From a checkpoint of a small transformer trained on Wikipedia.
Size: 12 layers, 4 heads of 32 (2 for keys and values).
Architecture: RMSNorm before each block, rotary positions, no biases in attention or MLP, untied embeddings, normalized queries and keys.
Each number is 128 + 32 x the weight over its row's rms, rounded and kept within 0 to 255. Layers, rows and columns count from 0. The size above them is the row's rms in percent of the matrix's.

# layer 3 attention value, 64x128, rms 0.205, rows 10-18, columns 0-127
size [123 143 129 135 129 139 118 134 128]
[[122  72 172  75 117 122  99  85 124 115 191  81 154  56  36 113 104 119 158  99 132 132 231 138 147 119 125 113 154 155 109 112 120 123 113  74  64 166 141 194 125 135 132 162 128 111 143 103 128 138 108 103 139 146 112 142 167  92 164 176 194 129 146 123  86 140 129  96 159 136 106 132  98  83 155 121 109 153  98  76 146 115 133  74  95 160 108 122 159 124 160 170 121  99 121 126  70 182 139 190 133 175 187 104 116 166 113 119 112 161 155 140 173 147 124 117 172 135 110  89 105 143 117 149 137  79 132 106]
 [206 187 117  89 139 117 149 126 119 112 157 119 106 155  94 124  99 101   0 132 131 127 132 109  94 175 121 198  72 102 111 121 120  65 152 126  82 113 127  96 199 129 161 138 170 131  93 156 148 165 106  92 188 116 141 135  71 119 169 169 105 141 169 144 129 147 117 111 156 121 125 101  80 132  74 108 111  98 100 173  90 133 124 110  85 173  97 127 122 146 138 144 144  64 174 136 156 123 109 101 180 167  86 120 115 156 119  72 130 104 116 162 107 130 123 159 108  96 139 140 120 158 104 123 143 117 188 156]
 [105 160 155 109 121 124 112  87 199 139 113  91 118  96  51  68 135 144 132 105 155  80 180 100 148 139 118 134 177 147 136 138 173  99 128 121 120  99 148 145 102 123 104 151  62 110 135  81 172 122 139 126 180 140 128 171  79 163 126  93 137 175 152  66  85 105  96 157 116 123 165 137 170  85 101 139 149 182 170  91  76  82 124  96  52 154 126 141 115 133 153  70 173  93 168 163  84  71 149 135 192 124 129 105 128 122 154  98  89  88 149 149  76 129 140  86 165 107 128 101 140  94 143 148 153 135 141  96]
 [119 100 115 123 119 153 102  80  91 127 155 113 139 172 124 115 121  94 198 126 143 114 138  74  65 145 122 187 175 130 135 125 154  60 103 174 101  97 175 137 112 162 131  99 103 109 227 188 129 129 143 130 131 153 120 177  84 120 105 118 134  53 141 162 109 134 145 137 179 204 101 103 131 140 114 110 183 131 149 155 133  79 145 128  97 106 112  76 128 139 101 147 120 141 111 195 144 110 127 179 148 108  89 112 150 165 159  85  94 112 133  99  80  58 114 125 141  66 140 161 131  99 128 126 164 164 177 151]
 [106 159 156 120 134 163 186 157 103 145 152  82 141  59  65  97 123  94 172 155 179  71 154 197 137  75 124 170 179 173 110 120 177 111  99 132 115  87 126 101 189 155 140 172  72 109 139 194 126 125 151 123  97 164 126 137 154 101 114  62 170  72 141 110 102 157 111 118  88 109  72 140 107 126 129 120 163 141 171  60 106  58 123 153 105 148 103  91 124 107 144 129 161 131 126 108 113 142 126 152 113  60 155 148 107 108 112 111 132 152 102  99 143 154 159 121 123 122  61 116 123  92 101  97 134 112  75 140]
 [175 119 172 125 153 146 105 201 141 134  92 102  95 117 155 140 146  81  99 120 112 175  80 163 206  88 114 166 138 142 127 152  97 138 174  85 194 122 150 164 112 125 163 106 178 137 204 141  93 150 131 116 107  97 181 135 194 159 132  71 113 144 133 138  94 151 113 165  99 126  70 129 125 158  41 119 140 116  72 118 119 220 133 156 140 117 117 104 170 147  85 122 153 127  97 120 121 121 104 123 134  99 147 131  97 105 133 130 143  57 120 155 111 105  96 153 125 145  74 116 156 153  94 110 116 103 181 167]
 [142 158 104  91 127 151  90 103 111 105  86  90 179 163 108 141 145 105 160 129  99 143 109 156 139 208 162  84  84  94 144 137 142 146 134 137 165  62 148 180  91 138 131 154 110 113  76  80 184 144 115 152 159 128 148 148 117 217  76 104 141 111 104 159 156 147 117 124 146 171  89 139 167 144  91 127 197 128 108 172 154 106 173 139 118  84 104 173 123 179  90 142 129 153 121 145 128 155 107 129 105 127 194  89 178 173 112 105 134  89 162  84 145 135 123 112 161  91 109 108  90  63 179 147 194 105 129 139]
 [113  91 127 117 129 153 125 103  66 122 154 135 128 166  97 125  99 158 231 166 168 139 141  98 166 186 150  68  91 140 111  91 111 110 152 116 109 120 108 107 121 162 115  84 109 208  90 127 145 123 196 140 137 126 135 110 155 136 142 131 114  65 137 104 100 154  90 154 105  88 140 113 159 175 188 124 169 157  79 104 120 156 147 179 175  94 133 180 160 130 130  98 127 131 148 116 176 183 127 141  93 118 123 129 107 122 142  87 135 163 148 113  64 117  97 148 134 119 187  80 113 203 137  97 168  78 160  89]
 [172 124 138 122 126 155  90  79 103  88 136 159 167 157 117 165 112 194 116 124  81 108  85 163 190  61 102 140 122  87 123 122 148 184 110 145  83 135 114  78 161 124 156 126 151  87 119 125 123  81 133  69 100 127 106 103  35 141 142 104 125 110  80 104 135 117 144 202 135 150 126 156 131 148 141  87  87  91 129 126 160 134 120 151 151 125 155 107  91 131 115 174 119 175 121  84 108  94 136 104 175 150 206 144  73 158  99 199 122 128 141 136  87 102 123 170 132  77 214 108 142 133 168 119 147 139 113 127]]
# layer 3 attention output (transposed), 128x128, rms 0.202, rows 10-17,42-49, columns 0-127
size [ 95 110 106 109 109 104  98 111 132 152 153 144 145 146 132 147]
[[102 154 137 162  67  93 116 128 137 113 144 181 138 164 130 186 113 112 163 161 144 142 146 187 101 121  80 141 141 147 114 114 175 117 130 142 159 170 152 181 121 165 147 104 128  97 134  65 147 123 118  65 147  74 122 169 115 130  95 128 169 101 119 106 150 140 181 149 147 120 185 101 115 135 125 121 166 113 110 151 112 125 157 120 117 154 113  46 130  55 140 100 103 195 108  72 176 140 132  88 137 155 142  66 166 127 155  81 211 151 122 135  96 167 130 129  79 159 208 135 144 141 174 141 125  76 107 148]
 [140  93 100 133 151  64  99  80 145 133  65 124 132 135  93 131  82 103 133   3 103  77  95 161 109 101 102 151 105 102 176 121  95 119 119 112 155 165 128 159 138 156 111 157 157  97  62 128 145 146  55 123  84 135 130 129 151 163 132  84 176 100 143 122 131  75 115 107 108 142 157 135 102 124 180 124 108 137 123 129  85 190  78  98 139 132 197 137 133 116 132  81 145  96 198 142  90 184 148 122  67 117 135 128  92 109  95 143  86  85 118  93 136  67 139  92 114 116 113 140 128 128 151 101 157 131 153 158]
 [132  82 176 128 100 163  73 161 130 132 175 141 129 135 165 159 116  84 111 189  75 137 104 147  93 149 132 153  82  99 140  92 180 134  92  80  70 138 154 114 118 171 114 111 125 111  69 174  65 167 132 178 135 114 193  90 114 111 132 118 131 110 151 138 132 121 167 144 171 178 151 126 142 137 117 158 143 100 105  54 106 179 143 113 125 102 118 142 123  65 100  66 136 133  93 134 126 181 131 127 121 159  79 132 155 162 130  72 110 192 141 104 169  62 156 178  66 129 145 133 123 137 130 163  79  98 127 151]
 [168 139 129 126 125 104  95 174 172 141 114  99 150 181 172 140 166  91 138  96 157 133 164 119 117 116  79 107  96 137 144  92 113 144 113 162 119  67  80  98 118 100 149 162 156 121  85 141  61 160  83 108 143 135 108 117 145 139 166 155  77 132  91  85  97 186 123 161 121 145 178 135 161 150 120 145  82 101 144 136 150  97 150 133 110 111 111 164  91 116 165 119 165  83 147 209 121 169  63 101 143 106 110 111 151  94 140  78 104 145  59  92 159  79 133  99  85  92 162 113 232 139  88 136  88 123 145 112]
 [128 101 146 118 142 166 115 103  91 150 126 167 116 147 174 128  88 186 102  81 106 155  96 163 103 126 165 125 129 169  86 130 163 137 139 152 106 108 120 125  93 102 136 125 169 116 143  95 141  92 175 101 138  37 114 100 170 114 119 125 188 104 144 130 129 153 154 140 109 205 134  99 169 153 120  59 159 144 115 119 144  14 190  85 104 152 105 182 134 137 135 102 115 171 111 119 128 172 107  83 166 165  73  73  93 108 123 111  89 178 129 111 129  99 102  91 144 113 130 134 170  74  83 131 113 118  98 170]
 [114 149 114 132 125 101 143 144  78 102 168 141 119 152 127 127 127 157  85  78  49 141 100 114 110 136  99  97 143 155  82 102 155  98 152  98  94 137 111 104 155 109 125 117 111 132  77 178 139 125  82  74 117 127 128 152 112 148 148  68 141 146 118 153 163 104 134  69 124 152  96 132  94 134 176 158 138 146  94 114 129 104 130 111 128 176 210  92 152 131 143 183 172 117 168 125  88 107 170  80 173 138 101 100 168 102  61 133 111  97 190  80 119 178  47  55 151 107  91 105 149 138 148 113 111 159 189  85]
 [109 135 127 115 145 156  89 143 134  93 152 178 150 103 173  97 111 152 119 147 142 203 155  87 114 125 126 159  73 127 139  75 122 111 124 115 133 102  99 165 132 158 161 126 154 114 140 125 134 141 107 130 106 165 133 195 121 154 118 195  62 171 151 112  98 127 104 165 149  90 119  93 100 162  97 141 178  66 145 102 127 113 132 159 159  96 104 124 121 244 123 154  99  71 128 169 150 102 137 138  90 122 133 126 164 140  70 153 147 158 127 108 167 132 135 102  98 172 118  82 178 202 113 114 160 178  43 126]
 [158 106 171 114 163 192 118 131 143 129 158 117 133 100 164 111 151  60 134 153 120 162 137 127 142 114 160 186 140 139 186 184 166 140 155  83 175 129  94 160 180 147 158 140 126 178  94 121 171 101 115 107 114  71 101 191  98  94  85 113  94 111 152  83 124 109  84 132 170  98 119 106 214 141 123 183 134 151 135 155  91 146 148 145  71 134 119 147 121 198 156 182  87 122 100 171 139 128 119  91 184 144 124 100 139  89 185 145  84 131 107 153 190 158 147 144 135 154 137 148 100 105 154 115 158  70 147 122]
 [115 142 159 169  86 143 124 120 140 143 150 182 138 164 141 185 153  98 121 129 133 120 127 200  70 124  66 158 120 126 140 122 178 113 136 126 146 150 144 158 126 148 151  82 149 104 121  83 159 111 158  80 129  88 137 175 110 109  91 122 161  86 109 105 164 132 171 158 128 121 191 139 177 138 120  98 166 107 100 156 120 127 127 127 101 153 116  79 123  50 117  91 124 159 118  79 180 103 145  99 113 152 101  67 147 152 128  72 195 179  93 122  99 150 158  85  41 142 181 155 145 146 165 151 165  53 119 133]
 [120  96  90 142 130  72 116  89 138 133  57 140 126 131  77 123  97  93 133  19  96  73  91 112 125  88  89 158 120 145 147 129 100 121 137 162 173 173 129 179 122 165 121 171 137 102  80 127 161 142  88 136  72 125 126 140 165 141 132 106 156  84 127 114 145  94  90  99  79 143 177 180 109 121 186 118 105 134 112 121 125 172  88 123 159 108 164 135 107 150 145 132 125 116 156 146 110 175 155 173  35 100 160 103  83 106  77 105  93  65 115 104 148  67 150  81 112 131 154 131  98 147 159 114 152 128 115 162]
 [113  94 168 137 103 159  71 178 121 130 166 146 117 139 159 162  94  95 109 157  74 143 103 152 109 129 157 149  81  92 143  88 167 136  94  86  92 158 166 115 107 176 119 131 138  99  85 182  60 156 141 154 118 110 189 106 109 118 139 150 143 111 160 145 140 127 142 144 152 169 176 145 157 151 114 127 141 108 108  65 118 162 132 125 143 113 110 150 126  77  88  77 146 133  91 135 137 203 128 146  96 174  82 125 171 179  92  93 142 214 156 101 188  85 178 192  81 141 147 110 125 169 114 166 108  89 109 141]
 [149 148 105 143 119 109  84 222 164 111  85 120 147 191 146 138 139  96 141 103 177 169 149 118 128 111 108 105 108 153 138  89 101 147 112 148 137 108  78 114 118 102 149 177 167  68  77 148  48 141  97  87 132 114 113 131 129 117 171 154  77 120 100  94 127 173 105 154 134 120 175 138 148 161 118 134 106 115 138 135 142 102 145 153 133 156 120 175  90 106 190 143 193 109 178 190 121 154  66 119 126 122 105 111 156 102 127 107 116 178  90 118 154  51 126 117 115  97 161  94 231 130  84 120 115 144 136  89]
 [133  95 153 126 140 189 113 132  85 147 149 150 105 171 191 140  95 186 129  88  80 155 111 171  94 112 150 129 147 145 135 115 175 150 117 138 113 108 114 137 116  98 128 120 175 120 166 115 117 107 170  93 129  53 124  93 146 132 141 135 187 131 162 123 132 136 135 170 100 189 145  76 167 144  91  47 152 133 126 119 147  33 173  89 106 176  95 181 146 117 119 103 133 151 108  99 121 166 129  82 161 167  62  76 104 116  96 139  97 204 117 107 115 111 113 104 138 105 139 112 166  78  56 140 139 114 125 149]
 [133 140 121 108 162 137 145 133  74 125 181 143 142 156 122 153 105 162  94  94  10 136 138 105  98 139  72 100 148 177 100  94 141 131 150 129  94 112 111 129 133 103 127 132  75 158  88 190 151 122  71  79 124 156 135 125 115 144 123  85 129 161 104 165 166 118 134 101 131 139 134 128  90 115 152 152 161 153 123 107 130 119 142 140 137 144 189  75 146 151 115 177 142 111 167 143 111  99 179  87 148 133 129 108 168  62  59 105 127 105 176  84 117 207  65  50 144  92 106  92 117 144 107  81  84 138 150 108]
 [132 124 125  84 160 124  85 162 143  73 152 210 120  84 176  83 131 154 111 154 159 191 163 107 116 117 141 165  66 127 110  59 108 124 148 116 120 107 118 126 135 152 150 133 166  88 103  96 134 147 119 134 132 138 141 177 108 133 116 150  48 148 146 109 105 132  97 165 132  96 118 110 113 150 129 144 161  57 131 111  99 131 135 139 150 109 132 130 138 221 126 172  80  73 131 197 159  98 124 148 114 106 106 137 155 123 102 122 109 160 114 130 164 112 115  72 131 183  87 122 189 201 137 100 147 186  51 131]
 [137 136 178 135 159 161 129 144 155 115 145 105 116 129 162  95 109  75 118 127 114 197  95 122 149 102 150 196 121 146 155 194 149 134 129 119 163 125 130 144 174 150 158 159 126 114  85 124 162 127  93 109 100  54 111 166  72 114  87 106 121 115 132  97 147  97 106 135 172  88 133 116 198 125 114 180 129 127 132 135 102 110 140 131  63 140 134 146 101 201 149 201  89 103  99 149 133 127 103  73 166 131 151 122 122 126 202 196  59 128 116 195 187 154 150 142 147 160 108 129 121 101 162  98 133  66 158  98]]